python train.py --d_model=384 --n_kv_head=3 --head_dim=128 --d_mlp=1536 --activation="swiglu" --norm="rmsnorm" --rope_fraction=1.0 --tie_embeddings=false --init_std_up=0.0363 --optimizer="soap_variant" --dataset="wikipedia_en"
Each number is 128 + 32 x the weight over its row's rms, rounded and kept within 0 to 255. Layers, rows and columns count from 0. Numbers have three digits each. The size before them is the row's rms in percent of the matrix's.

# gate: layer 9 MLP gate, 1536x384, rms 0.0364, rows 450-516, columns 256-319
# up: layer 9 MLP up, 1536x384, rms 0.0362, rows 450-516, columns 256-319
# down: layer 9 MLP down (transposed), 1536x384, rms 0.0363, rows 450-515, columns 256-319
gate450 101:153138157090134099117115142023141080174141129159106139131113101089149085134180146141112108166121078168129153125191056042169140124104116076129120181099138140129131120141085083135144133160106119
up450 107:162115117090099159093075086147175149137108124141112122180178123111155137060141142072111066180149115114073124124132120154070117107088123110076071153037113075105115187113121157186063135112091098
down450 105:139048125180095132159124117107146144156125178119180146150125096121107121055129149152118090125096152160116087177135107120147158154115096119147083137092128102118099162093129138183127126117104049
gate451 098:142101190187171161121110107111172098158062111136120139115107123191091183179079130141122144102139157118086128175095157141164162138058117089067137102141105116151165159123198142093127108141194149
up451 093:160109116120189136099075116095150060105087126192156115121125161128168168163063121164087160131135148115084151183142143134149159128097087150081094191130112074188140148159139035122099085115086108
down451 094:145111089158080143202091139119126121091178091104094144119123146255131075094167158108150118078152126143153145086162098110021135129213160121211099133131127132188090139110091165120161192157142118
gate452 100:169084136117090092094136108140118054147180132140136137174131105103169140089133111141139140133210138103185095093148148165141142227075123083161166133196155104104087151145137116142137164150090152
up452 102:098091116121136071148179123107108132136129110156099097160153145060103156096136088112139189140116089129157149109159187097138085134107173141130167121101118121148151172131129119151182111141113153
down452 101:107064130168064100093068120143092118140126127092187135137110141069144122086114147144073163138149106157199138151165223139126114118096146133159098105064105096049160135165131107169095109167165157
gate453 100:092136140134122092183122116116111124060139156221134091145102161080078205069097162119141138113077122164130119105131119113128151093103129095145118125137119088125163133177110172183065127167155135
up453 096:092053089158129114104130115128183151164170068054136155106159099135125131141114136177130099166105084105198146106126147159154109079163126135133168091114104118151152122089202122148113121108117169
down453 102:110110139128120134127141199179093079109163120124092134145119118127193124151119164108146125066176089097158128060133155119143074130126115151108169149099120169138149109125177143110194108122066116
gate454 101:166154141172143140155154126103129078153132139124159170137130202063128155151154120125123112095097131099155112153132143124136147131191129166092152160117123112105186118195099100145100154132162162
up454 098:155118118137158157157096091125183094128164137115134103168143145112125130139149186121106110054115166091197189165158198126105124135148127161147126195048136142102225137159093077101115153125167108
down454 100:115105119085166141109129162126134202147133127122140126162110056147131130141105126109210094140142059164110113148153084111106117087126171137142075142152120118186100135106154150152120125092084129
gate455 108:060144129231139159106132103171169127154105191129140157132088131172127206150113076141125145124058130113187118080117148125039095116129084158136182140151142115154189135122132087124113128138140124
up455 104:138177152157124138142105144128133097055078136102116124136148147159101116165165165119162155079105093134174130139131206170114075137177111138119086093094202120137184107149120146134074095130074092
down455 102:100113131065187109122141126137074117203112112164115159142120150081134180090143177106128115078128121104105161063119140111138102121137105071125116142132106162134177082104140086096114122136174120
gate456 112:123120128142147151133108174121089163175121110153124123128097131089139105126093130122165133125155110118142117107124098152172173099142038128079110136090141096148135099137137099106155100183110073
up456 111:137096130128090141122139073118129098073136085144095112136136125124121180090144088102116158127177103090122110159125173135152050118149171119141120105099160151106121136046138159098112158091157172
down456 110:133146129195122175132122124112117155135159159124144116115142137133095136133104134055134137152200117144098121080091097146092132130103104066180091136107174098097118084167159172127088111113130077
gate457 101:143142114086125089103134133154117147134107071116127043128061061133108075121175066103118195177221116075117106183188159084106119106155179145159151120148114100127144132035151186165077130129108106
up457 099:073217135179167077183093117124092128132169134174104151063171190100130139098097143198156146139101162148083134140081134084122165134116125134153161124167195164114120105172087107155034068156120100
down457 102:126102154115151146153148125086095114142127175102136099106111093163106089140189122164114118160128108154137140094142101186179108165105170143084170169110102110153138138110141090141148116159154170
gate458 126:135183133085120085080100160081091072060129160162085093178150140113095126174089095186142062167131098151129131177128104090121138123106144113105072116157126151115119116176108201152103131066124156
up458 125:152140122160131163125125097085132135145119099092081061174112192143171146150078088170182138150097121131162123100105102147124055169150172159113135067102133184127134122105098122197174132150110131
down458 123:122145058177145112166113110127121154082107155127150075150084109092146107129137093220121105122087151147101110125103124147086049110141106142131127076142123133162109170159101146191087138155129162
gate459 102:140160136118184055125093127124094098141124157104145154096113169137129164114143134103132132128132117221129174101164124105119102176101100135160140124144174147137174186163101129155120173173143122
up459 096:140143184078139125106146085117075135122178141056140106148157151177102114144176123066148100118145110118209124141139112114157102109117157150068126161129163108107107142160109086119066174136125168
down459 104:099117151167114050129081116175137110153111125155132177113160112086071095094069212097131158160137169190059149127142123147133110159120120115137122098087077094145118175172075163073154121120068098
gate460 093:083085138110095162095155132174161149122205171116163120147128154116139182154131079160089144110092177070121108125145113132102119127119174099111193160193110126135117157100157144113071141148137122
up460 095:208129117071112082120135081186084115134145117101144176101134120222122135151133114101086115084140075101145143141129120159122066077137068107066088155102189105097124085160132102130177124122136117
down460 098:123141167083154170145139104098109102169129125149113200126083095152173106130158176152129097150132123094077098127136106172171184099125124129143153090127160168147160132133158138175178154085104080
gate461 100:122093164177214072149067117143131125078162100146045114180131105127094131141160116149160182120090117128093137093141142103111130106207108118088171163114105101134120095148188102105146069188139159
up461 096:133170151118115120118151127119094099140066103118107111114164147038166124124146126094094095141186133091131065102113113141124128126137130152155125191135143153137140095081055145112167118118108136
down461 101:155080132125161124135145082149140164097147141099133102120142158038112183118125131107149175137101086137131104125095146195134112116071100113095152119111113056073153071136171093128181131106118159
gate462 097:128112092136158113133136097113175130102176167101150115160142145130115099143159151139127082110208148102084123132150156099105196114123153073168140103125128152139142144133134101189149090168094122
up462 098:110155094185183118137162142113196167106166108116117106109089107108155163123119137161166104110100138126091148153156187135108114126144104172126107109117126134114093163124131200133145114128118125
down462 101:188104149193150149116123080201131089090151119112073140124178166169119158165104073137113127116126136174133159103105132135116102156109133146145148104105119150084100154099210134108130136096101110
gate463 106:107133182119168122107082134163129141118085171103145143132124197135105124129051096102076100112178149124153097173094083084099122099129113090170086155156208136066136156148164096167147163123123114
up463 107:121124112096133137174112076170136124178139133183114166078094130057177140131136181132114167142093150137134181105171123121143101149141161142093159128141116161113114143131174101091089121183214135
down463 103:135125127043184163147149090166185137109101102075121101112168109098149106164161077148118132171125108130194135115138102153186183110129145141124099148169127140123106093154195096091065179149166087
gate464 094:132117091110113159103121114117084150146138123134093210155128164125224124139096141139146164121144159143176147118096141167090165083134152184144096146115143118088119144068096127144145112162070155
up464 099:145132119069118136145144083164152126078143165088171172153106124158137172103074192164116155091144143128087085098153083153160185169144134166099141155143129110120151140133124145055122130109124119
down464 090:106103107173145092125057162074101126132158149154121142125126148124099150138136169092129145105103161141145121126134179120118124145129119097174093175125118160147106068115125161178078136145081163
gate465 092:141141140161094146141098147145127176143170093126133146121058114129105168159099134102158081105112168092084151202130193162190107140170081095120111163091110124184094153145102097139130093154099229
up465 094:161064103171074104128155111093179122136119120151165121138134145111130130083087161151129182185130146070158051056107188096152121153135133124057096101097144161133168153122144087095092137131178066
down465 097:103090091119146164140134114101088118179110175146119149193125194152146111172151099176131099159146092142187128074109101142069098070184117108176166162125145128170131067137136133169133174118135085
gate466 097:186125097116177143127110119154106121196096136141113199169158095089149123119199150085155139114162110159173131126187153194151192082075085115154087104118159148148102085121167093077189108152159128
up466 098:125072184182117132201125100108125116099098073151125124194065121110122163150130122181090090126112094142137109099111164138177083132113128159154128152123120130142113160135098152168173154140078129
down466 093:104120144125203151081150127132185146132081087135132108102087142132176071155131102145109157088201044081143139099130098156146144147114141171120129088177073136150173114119200131114095101142076117
gate467 099:170144114077065115090171122129145130115089118154072106093103138147138120184196121166108069146086083116080091135126149144142114138136140140160084127126097134142093125127085127130090138106120212
up467 101:135144095107155059114144175087077120134131135112136158075131103183129119179158178158116086152101098142112162129115122120098099115151104169126153121136076110128126150093070101152121165048097145
down467 104:143151074120091143123157138146123119123099123123200130079106102182130137136115089136118140115100130107088156133153168131119073049147161122135116113037060154097090167127117130146092161119103204
gate468 096:112106088106165099086148110126152109088133133122153157133077141146089143074181108113174072118133109055118162105132078143109124159111105096144172063207163119082088179123177125143083112108177084
up468 094:124109155135178114107137198179157103138087093140099091103124100134097188141128094094137172128134060162125158129073137133112110179111141126124111109107114101152131043113056070121159145136025160
down468 100:092080101158090112111174080105140156179158168208156165164148147114131157101141105147139055151143176092140154142128158073173093110125129082136173144198074148085118155114137118157124082145193060
gate469 098:117097085111111112164064197091137124081135083123141121073075119130127175186096125132180062133143093114121146109149092104100148148176136138102115154140174094165147126109121100137134156163162104
up469 097:140211153080107180175133162178076091142039108127159102120159104117085136058115117125135113157104144204126105096085108115098131178129113169125082115140077132130130115136125068149077109108165148
down469 098:139109091164122063107061138183145115121179124114160121135122119159175103142148062159127116186154147158155076110159167162117155160126154122119090149060141132098089170045138135180163114120146114
gate470 100:140109164095065162182152070151135100199124117121150101097159126062117131145097118086175153134139100139122156086154170101137114149116080114139195111115135126125176206117133102089150149128128157
up470 098:162165092109131124172155190165126085157116110128098141114105127139166124073127075142107077121129143164081092118098102151124119098116128118111081068100121118148195118111119135158165164162150136
down470 101:126171114103184104097210076136098200142141120131103125098147148117109164173111162168045138183085166100089131139092112131171151141111131144148106159167176109134151148114150147127127146138173129
gate471 100:144134022179165121150110121124148112152094125120138133187110129095153128101107132164099099150130190099137121087127084135159131149108134124149168148178098164115159105163129091149076154171160127
up471 097:069128117126130098088132116131188114119157111172137132133142112119147155216108140095143133144137229112151132148125129171165128159135170175126069083099125161096128183121074136123144088178130127
down471 101:158149162120092167106128101150155096091112165139134149088172109140168161108134057072156110133136144163195124116178088148117126110131129101146175139134138102137143205054108090130152129073084062
gate472 104:149099150123094113094141127049074135144131044129131115217112125080186076087161067110138111130168146078150082185125116151146136113199114162149053104107194142133088106137104182046167111125092146
up472 103:138074086124152075129135088127103141162139127119101178130175104146050138161103148137124124150101127046092143137102123047056144086087207138171235148104134133136123143105067097153157080180151191
down472 107:118117111093109054066163183088105098149138111077094043092096098166077117101152194051091161158149143134149140205124138104126103103149148148125178118095160167139189085133120100142109075079176169
gate473 101:093144100139137124049131144131122153100094165141159139136087106101097135145152147079106098108127115105155123164128110108150163178164081185148145142086104190139126102152175113123143149090154133
up473 097:066118087154122065137084171129146215128155193164117140089132141093119139146064096096125137140108120136173093158150158099086167113128139159076098076188190093165120124108135113106108167077216176
down473 097:092145139049128134106119105090085147101129106195149071173175138073112150055104134135112154112126125157132096100130141190132045158138119159155078087108112164127117145178221094147166143166167141
gate474 093:064110169144129093175151152092126171141148098104119178075094106141183130115101166128133130129127085148107153143186112133154108129124164083171098151193096155108129097150194083135206109075134110
up474 093:151117080125147098165129117106149069092133156146166140139113124153179084142148072147116135091165137146127112157133107099092126154055146075148175113056089112115124093143187184141173120200114150
down474 091:171109178138148142164128103075121153116128102125127102065084117106133142221166171116153160109085104097102130122147097181077161095146145157158141152107114159119122154121130095097145090098192188
gate475 100:165130145164101182113206151151129068198081151083080134162098074118163164114175073153028068059153149148096101143132153120157162126099095144095171133111164136081111167103093132181114086119137189
up475 099:142096069085126178197091148175087118132109098132154165119170174132143160149113142134127075135153122129185155125180110136137067118129120078082098129082107115198138185116111089086130147133092201
down475 097:163172127105134149150176133108150154159108126143107125106108135192218126182141154073096130081148142177143170136202149188063207122108153069076155123122073138071066188116157149133100109162101196
gate476 097:140084131139151138130116127174128157180153147207105098182154191118125097197123051084143106178131111173105140163158068156106137130115137106151159106104157134097166121110155124093123116121118150
up476 098:140143121112134077146132093154132104173161163114088181127093132123167128120107159173152144117164139139104089119127119085145090097135153089119176070081135121176189177195189090119167046124169154
down476 099:098135074129100138139142160146140134120159099099158109221122125169139132183083084135112144165112097110086110156163153154102114111185121105082175071107131096129183149079086116146156166113187134
gate477 105:132157135095116050095108114081127129127158139117131173155129097123189076125136143113176110142150145207129144124150143193060140107095109125217086101100163120124126158141126108132095097144153122
up477 103:130107132150131108189155178171136161133122145110080089107125148159106163159098102100131105182163113107123097177117145020086137094135129095083171120100116105129140140114078141091136151069110102
down477 099:160114094163136175155143108095115096139104142125160118076106183122112064150095143181132086122139172088141121131110139186106162184096130135149127170056112107125128116087147121129076075165110194
gate478 099:120057113220093118136102145076179086139094122146138142162131078095147120137087095128145146200090131103106142175092159161152134125144116147189147137123146136112132104166102134122118045130106145
up478 109:133102139153086161104107086055165091112117088171167123110157109186106159136125150095137156108162129183111176189095123082051123147159130096154135163140087086076122174070049131180136129104151129
down478 101:114093122105170112077109083087117126165106104093136078183071157170089130128091167080169169169108154154122118129064182081103076088095106165107076149109172118129171079168152151092112143041091081
gate479 097:118162172156101134155136166069184079164142135146139093168100130093083128150093159130151172096049178089154072121063125116108163105141105104165143116177148102115098198094141081047097106188145067
up479 100:108037086147166092119163125125131152110162099134125145105111136140093100070131114120137132099099071165066143150138110124133057117145171161128076178138147158086167149137067170131143123088117143
down479 107:082105117120140127089153148143157092127128150027149168141103102025145112112103078128144114158150142081125158112107124126200134094160073150094133090126168064130195121078124131114134133119133083
gate480 096:069142112107090107136166166131136129163200064097126129168102051174136108117125108115162126181109204128115128158175118127168161189099080117138159117113120157163115047173185156153106119122115114
up480 096:072167132233193158110146047093072118124147108164083139136157112162117113181104150155097101107089149110110118122138093106137149149112149151196109136147129118108088133168164109135103113090110078
down480 096:051133115171123132144087131119113057112132115122152099094131120121139124000144126096163205072145136118146157133081139124105119122188098140148151153153076111145123153149130125053159126121160122
gate481 100:134143123100130123142110146166124155153175101108081142097161127083166138140164106115149131161150117108116201139124208121167133160127140172099122135158141105095086136054128137137129140106118146
up481 101:148135158107114183183082066161152101107122088098138154122129112190115045134085086075120138165115119122064110138118089085098152124149066118108097151099078174143113126121162162142168115155129196
down481 100:102194071102122197099108138159139169071085116109120075181181116179161143131108151174075133117099168140097137148065127103141114117080107118108154080171152104116082127134121148166143157119123159
gate482 094:158148159111149132121129144132168073150116141132147152139131062141135088131100135055171175129144114153130168137116137153103143099156060121196142144142140124160120139158145103150112160152173171
up482 091:083146144158108131098119167096072110158125100103174139089117164108101159161142131115079086129098098162193108138094143080126133141114184122118134150125152119155116129107120192207129161115052131
down482 096:134137091090129139116149167098141095149168102155153145105139137121143069160143092176156185166125153105110146096179132101174137131147129132130138151108094167170163123142132155169088139166142187
gate483 102:105131094156186114070117138070122086095128072163145129124136097113097112077141137134086137125070113158169078156123083140136116115155158167124181165118141089130119088155060123052095084126152106
up483 102:061162161156156101096140124081126128115126175110148105146111126130116186107063147105110135124141168123183156109124071155104151093148104174131138099106112124123158116091126124123100078147107105
down483 107:081079092105144189081104151106099143119123141193155136145037108197076147111122177197124085144119175129107112110052128130150087128068142128093148146121116129129144141190121117165141106094130102
gate484 095:169117079081127171131157121118081165093168126135188168154156120127101077158111143140175136139147135054103109221094141166065146044161090154173127126159055080116099135141064105106173094176192131
up484 097:183162108156124156142106086090132199086150112154090162103123123076147112162134113062125133119132212166133182124146155149104140101135148161136102171052113155114128141102064090161118122114096117
down484 093:144093144155139089200170136143113100156115147130110096067129170202104113138124112105205173129054084146137122088082081121198146075091117128138132090134158071132105087133144142135156126136098087
gate485 103:097144152129116116139144144151104150157090111134136075178144158160138117207151096121115123145102134123146146131112145161180095087144149117137159122162117127101111143129114133114076158136148167
up485 096:092180116143093125100158189141077088108122093112090084198078110180153150088131078124113135121125140095148094130077147121150120137097151075127157128126094065130114070144168109076081177138132192
down485 102:108099107094089145136108140091106115142127144121116106182084083046118101088154106102112138124096135101161083144121131081158142150115101166075112166097141135165171104103097122111112147154122082
gate486 106:080138152152088089108101147219086081112149123131181104139066146131124111144167094143148123112141074117145118154089128135116067095120099144105096090099115171109155096160193188196144158149097129
up486 103:075176112145048086187108150149151092145091178105134127136112150125180113097166171152179152122101152090094125109116178091126117148127126092133144126143097118160179142163145154164071156091132106
down486 105:085138066168124134133135153081111152162107107102133086139102163125121131180117165117106138070169071114157095148179175136123122134155142158135114150188158130111122120084087180106132115100175157
gate487 101:116109080139136087068125119090178169089137120134203130160176163200173100101155143091117071098128094160071119138149120140031113123165127107093086086158153123182173121146083121126150092097150142
up487 099:137105120135197072144175108146134108115134156112179078119120175158133052118136101120104131069100097115128135127141097105096145086143114127098162088166118090170107089153074124145141168142159105
down487 099:151123146090082119114175157137121119178162139158118158129083118224133163167151163146105103121129153140120154102150155109124104078077174165137161184096091168097110126141124144127148094125069110
gate488 098:163112153100162169103134117101080057144122160088120095144028143188066133041139133146117127162081127113121116126111142148085135122175089107111129085100130159121147168072115072124151144067177104
up488 099:086144134145162149166146135151131116168139147121055093118093102164105136110115115170155157126101071148108136146084159115144084062179079144087091177054176086158103150141109145143108137092134074
down488 101:077107046190109111187130130170096161151158132093094123104132198122181100148138134140100154121110110076072154105114087090145132164156079118161110195085094067186157148129181176108147164145103150
gate489 094:189151109172189053125124139067088150138147169085125099140124088149139120064126140130069132198156097074111088114146020099165059144123057124126086087095105168119141133151141152102063148132141083
up489 092:088137109121138133127187117187184077162127125141172126094071098131107082154067090070145132112113114143134130152155117076099156179163160164155143153131143046121134148095163116104143089130101108
down489 096:094159091108161075110107114108139079112149122127062105137098108132078080136163156068134160150175058114087122166106131153082131120088093152129129128104117169161120090137080159091076127184133140
gate490 098:119170094134154079090124136131079105098172100129189148136065145129132071103115119152090129117154118152148165128160094098046128188147123073142157160058157090089162112143124105163032128103126131
up490 104:137107166156121144135170173118127132138125125167106118076101060081161155164131129151105108092140063090158181116133164137149102044126135127139153115132094107172126064137216148136113107158156116
down490 101:187138171151143168157199106111108145104097077135112152172123125142145136151103093093107200152175138087171123174181092093118111090134100162134048099185151099167137100110159114092217127102117076
gate491 099:141113151149165116181079149110110099084124102160111187152158204086173111078107116062142132142153130132134155099139164192117149067125089094139114172094117128085155125071173101173127156130123120
up491 099:142106130173127052154154219162161101141102134108111101151148114118094173153113125180145134113140120167111130172135142162084164149129097139123140106204110134134086078104150050105136074117130132
down491 098:105117121120193181102113156183154155091094159110104058088123135144091092125172147113128150105097095130156144144112110078156160175134134124088123099122121096082157102133082149153144165098150159
gate492 105:151194091158082092095129167136103108158106114149180189105130144123116096145156115142164080098136110139140166105089126101114145151204144102163158164162141161131130091194110097172158189105163125
up492 102:090088084105110137136158110097160031156174124096109092145105091151172132102089130125130149183058182112118117140121106142085118099067158127154123201173115131110147106170116166147109111086069141
down492 102:124171117095096159155144123063129081136186121131095127082051147172147118111105168146109130108115151131131085128137158114165129202140117144065088079117136120094135183068153150064112067111168154
gate493 099:139156111085116101165158063120111116124108096108134099125131099074144091165125149158091137154128135145037120090073120142129105119136124129076088135105125141119053124107078159086161109113055093
up493 104:061157209074141102062188163138045104112117136136110126156170170117153069145187160150088154123146114144115164200138143145083129142094125109134131177152135183101088127111095119140144044109129127
down493 103:127170190131131123073138124131145140139136167171080135125220119147102098106143123202154153113066154180163168053142080079129130140145093135153160110163096092087177138151144109134093088167147140
gate494 098:133080214109166112112078121120124133122121101148091137149105144130104105117178145134071130158121115145141150137163188165097105125064153077109116105167140088110125148113115103123108155115115161
up494 097:167125125108129065109146153102136087133124080086153080160104178150145168176141131107063128126094111189169184105121088114071113123174161141134132122173088125138177094120160177108126122102094121
down494 101:117124151167182185058134132165134155106112115142130093124170110116136128124120150096139134137137130078172162110116095111094087147187032167189100177176160136130150174154093144143059184194145186
gate495 098:143130134064083098136079139103104128127112110139084152135114181107131135193143132136056086191117101169088113144085146099183175068113083102136037116154153077207173185101136124163118089116095122
up495 099:174142121118123159137174135082155105105124130135151177097047101134121161175113162150165112085110118149121141139131113134159138130096110144088082156134097142119134109134138169108148225123172110
down495 099:155154164095094147186100068073159169104096132174120170059108100182222114071187152105144133125173131179168081111143157127098112110113174166115140162142114167124121143192085154122148139123187111
gate496 099:122172137161154112103110112125142152107122094117157146121154140179148109129132178137107048094167090112129148176096167136122189181140068145112144161128138133139133135168160097147071145151092086
up496 098:120213141078108073109105125106110145135115117185081067104133131159135138129080062120108130187094140157128148176120112118108111121072179076182165122167132185211146111100128153172188098185052122
down496 100:187121147145138097083167157165168089118172076139121151109191085107106155174057165175131127098111098093131141123131134168162129128189074134110132152199137127158168074095124110120160142110079073
gate497 099:163094143101120145108154132108097116141112148111112143095147148146108127136107063135138189198096090129139095121174175109135193133136173129076152156101124102118183131162144123117144146100112130
up497 105:151075099150088172152147106136136174164114105132100115143114154205101098154199110120147118134143134119132064114151162156124164112155107110170109107133097107092151165099109155167171100086100138
down497 099:162092096122180192092136122109086140040104121089099141118127121081173100078140072160179107113182095148110079120101121106098110115113134109133105174144174089131153142174159163189097133119098139
gate498 098:149120153067171115150150144194164149056140098132119147066181132109115081174103152108124092122137121122119110149118060117174163107128126123068104082091108159149133147131113044110103146128133107
up498 092:175112200143135094144132227111133138137107159109206119150086113143118140083107170138107227137162081147068145114180111147124140157173140166097106105101150070089118084132131176138102157139102157
down498 095:116104113132126132111143050140176103022149140170141099126197116098128172102138117136110082092094125065113101137104151117110190095067079110121133091105104145163149146110105077130197107166167130
gate499 101:085148105115148098079098147148145124100149132141108136196141170124142098136158174131108159093090117112154150152157114097111102148134108084162165055109113168110144087112091063153147171169122071
up499 101:104098128051086092109165161142112110099137119081149124082101117123088070124114214121151157180161137129103075106177163078145130141138130150121125150106102112102145143104125149070155144088100109
down499 098:127159129092086075073158189131184082140136146121138154144141142224087125127141155113145178085127091155158090168120133136110099160109146074143102139122136113104140152133153111115125132178094181
gate500 093:073141171132114071115092079170135147127152123127120135105140119128189135116152123136163145140099108091117171133111072090102133102102116118147183043117169119182148148102148141124183121088215059
up500 094:093114137141096187118107124148169097133141087122182125118105126045149175138197154114111103156100091140115154158126109162125088149152155124031168081135111083171070082132113125077125141131147154
down500 100:065170133118088135172146100164141081097158128101063105179170097199069092149169090090124132127080147164131123121055130103126128150102141067177188113131114141117080107114133164189112119165166112
gate501 123:152172151175097101099196132107112114089201160143142159125111151134049109136093161127118146138088134090096154123083084087131148139146136077098123075126151145124118072136165086108096095114148178
up501 118:066104161113168151175059178152132131141153145095086122095169101136118134126153117204147107175138093125096056193184103140138118123167118109154134135096106156098138120142128144170099126161151073
down501 115:139096147150170087149113096164121129155152092149120128118123119119156116129139060134146137144128064166127146154137148142126117129156124179175116144166106148141159154138165162107199178141136070
gate502 101:180172188072144127110058138114173133130242117181133094139122144152061132106107135111104079146192075137098102060209101076111135105143114200091170145105149132128195133069191116152132143099139099
up502 100:107161125116127156120086100131118166150239126238103081135079071142127136132129116159118149122100104124106122116148134119059155160138177142102165155098139121189143099105167116126063145139130104
down502 100:114099149164187079106046129158161117119164137088146095132056144182189150152118123088166134136115082127083104147197196178102179166159141148129146137186142135167128158178094159133111117116153154
gate503 096:119129176112103093184018109137125109153117055118133158153059137120157172094129159130137177149129103075112092150146099156137133140143161095168152128143182117079123109150091103092138118144115078
up503 103:116163146116130144133141081136124104128095157137149171157123186105136133118139113140101125155062108104156195132120170151155149152168117148095139165140128127146151108147120133108140119100155130
down503 104:107127127135102094082106075155162164112092093152113110085129138102112118149128073148113109102141158098123111165137136141162109159111162135165106163111100165096164144119167102110125101095092115
gate504 104:090148143061100161080133067137108147115116137131128163160139147135124121085120174107133123107126117169122102166076108098176182121089117139129076085084069156159130097160160100091142105126129126
up504 107:135129151131153125109127095125133179159090112202094108084135068095143136139115112129175141134094117144145123102114099126116132046124163113099149126124113119155169096114123128123122096116075108
down504 103:153117134162185101084068133134086127126177213158135103105161127160187145081064133143137142093114177135151148116101143089103095094122147178136119100094108152178079042143138187116096155102097094
gate505 097:113129151102111051139108106062139162146116136100076160130104134046152087064087096164199158129167061140093146084131109130107100129107175104097137146141131168114082127130090110139136140069079185
up505 096:120108134131118194138126129122089110150121098119113046138107174117157118097178069161159128149109125122113121104140121152135113111078143162123181110132177163151131098154140092108175082115143148
down505 099:104074179128166085151120120089115117148193123125145162147139200105037136143110121143070059122148142120123123156102078127095149137122108088092143117121076148089109107098144109085122133102156079
gate506 104:152161137135120073117121051113127100162096127135134151079102230122136118137156179105130100159105138174133120066163089112089081165151134095159117139137111139146125130124154118149165074111168128
up506 105:167065181142127151130136125087172140099109158143180146109110059194119129130069122107155124155127159118153115161149148121148174136107096126111110096199086160137193102199107095090094160132055090
down506 106:154111083106048119141192076090109124131091172203141051188191160192120139155145150122158106153109160151122152125148119138182180081142136172126064151129185072115104099150197127094070110089134102
gate507 096:116189119129119157149113105113112102147137121126094188140111060122121101152090068136132171115170102169186123135086100130179174136104157195097164109148108171195134113119141176173117116146173120
up507 101:105102148137120091082184117098092137102149082120132101091188147144113126150114204157094162131083187126101110134222179185181077174122117104120100068137139030167088111110110113191108165092142120
down507 102:104091124103118090059148097121069141123134078121132133095149178179159122075150104116080127120154127125103057119118176132165143129137106141130073114149117100154141157115100109195151169068127152
gate508 102:095076102107172162147183078101119178147116128121143169127095141102107151115135117141091109128109099151138150149154103179084134116136143087102136171117084126086152145145155116117094153075146135
up508 102:153119129102130146133124065181134144129128157128085143127088155081133140135144133162123090117110166133142109146119132113105138146121090076163121158082135130124092125163080135124164136087131066
down508 105:167156111172145109147115136115154146103079154103142125174133113137159162138176116140136090116103160126110137099111164107140116133127082076148122115054176132120111135128097117128115147127173133
gate509 100:116109184098120098204064161145147160092109096141135146177175199129147151217197105121159142114188143161135121171108146097167109054034097165172095157079097135124169089164150086125112168088094152
up509 096:152154102119122138111108056111140175111138120127225108176092089157129059083154162131140133087117132098113141138066071120152072118139098107112113101095127145121133105128138133148126102132106113
down509 100:162125148180161165134147133114120100124134082136192085148121127074074149135200193104093159094112126175148151126145079036142111136164202082083126128118158189093121080146073100148171085105120162
gate510 099:143142164142179062091107079116139069095121130126038088117143133062096185126107153158139075159143196082121075154143123139120148150139149083092099103083105128196165089161122109136141116144119153
up510 102:111120093117160100150095153123107078079186162122096136173144093085177140136097137155105062087120178070094110090126159167152110132078059138143086122105146127165166173104145138106108124136123118
down510 105:127128092194124159107107208176186114158126138082139071105140172175159134122123119080123092101098100117129136080169163133138147096125118128167088141122107121138097111090126129119150111075120156
gate511 098:089087128088168156128080105123113168112071134151085137136090110118152142163142156099158136139125130179146088063091137101164083090119135092118115072134150210083125112128183070092175140063092144
up511 098:145118133050135099154094170117048159141058170158153147197072134149137078152156116137140115125158127180104084104110158094111131104118125115140061081124129192119129079159109117129143153116103091
down511 100:130138126121164074124060127115069114060098155142126130140059115074110144181154127139174133168139201176114146128111170149163156136076081121173100101121159125138091123155137172079172145094154165
gate512 101:118152087074155137109151111141171087113102167119119158143091153103069116113141126182078095165077131106101143131195179111164151130080135121082194077128128133088083117099191108118108111081193156
up512 103:132203086100105144092148156103160168057087108137071175092060164156134189158177134162121095101114135145058108157149139174142190132078110143139197128109140114155129106091174152116107100120107113
down512 099:113141105145129052122106173178097118153123183108107090110137155177132102200137139134179126072172153144172156123107117129077078064116112096144168124140101113168110120143142129119112099200101056
gate513 099:160122112175144111134096156131159110143121211063133193153124179137179179135183148150091167159162138148117084092110185110163110155160124116132171179187129160191096116123131140092071120098163076
up513 101:097112137149139154157139111146106094081122142190097165103148093102210079157139161160145104090142060149059045074079146152130086102146064091142154094098147090132166090175112100163110084169194104
down513 102:099177137168157155099117093099115129135106096116186070214031119098073139171123076092076133147145128166155168153139106128147178096142151132086125156138142171094133151118169111155137133144095152
gate514 106:130099156135101154141112145109183177115098135124136149125145091127120133122165104127084090212125089131065150118158119129116072092139164138167072084090163192139144167115130140102097065183119133
up514 102:112169123081155152113103107124069163117092131134134129140124125097101086197080102092166086113165147108108160107090096130074095153101136106162131082089103107099094149134161126133141111107093141
down514 105:109144118057112091134115161144084135087131179126134150185124115050129137133151127100135115142132138150150061130117079063113108157101145120145141120102100129115154154158199127118142129080101094
gate515 093:089137133157114123143089106099156171089140151114158192062097066073114047132178140123080107166090142175156110159118104121136142139143107161115140162108096197127089114125126059087144090161053100
up515 099:041142179098128135147144132140114106153161110130079115188168136142110068181126091076130115129151091153143109143110149156039133171119164052139115171207027147120078152125126135163136100200160097
down515 101:039080114088109078090138144143117101097135121098075090127148163107132128168142145118151162179110119132090124192082194114088164104143142125105124147129067222141137177091111147106141127122120136
gate516 095:117114032123098102122157147158093061143120115096106152221120093111134112105065072173080060091076176118183102111129109061135075116088151090108115100091184113171122150170176102160120119153120086
up516 097:055146207163104124144172131106119095097131119123167200158164118115127098157115111140104098100051143207107088148119124106067113143150099182139112158167176204075118147136127182121086194132102094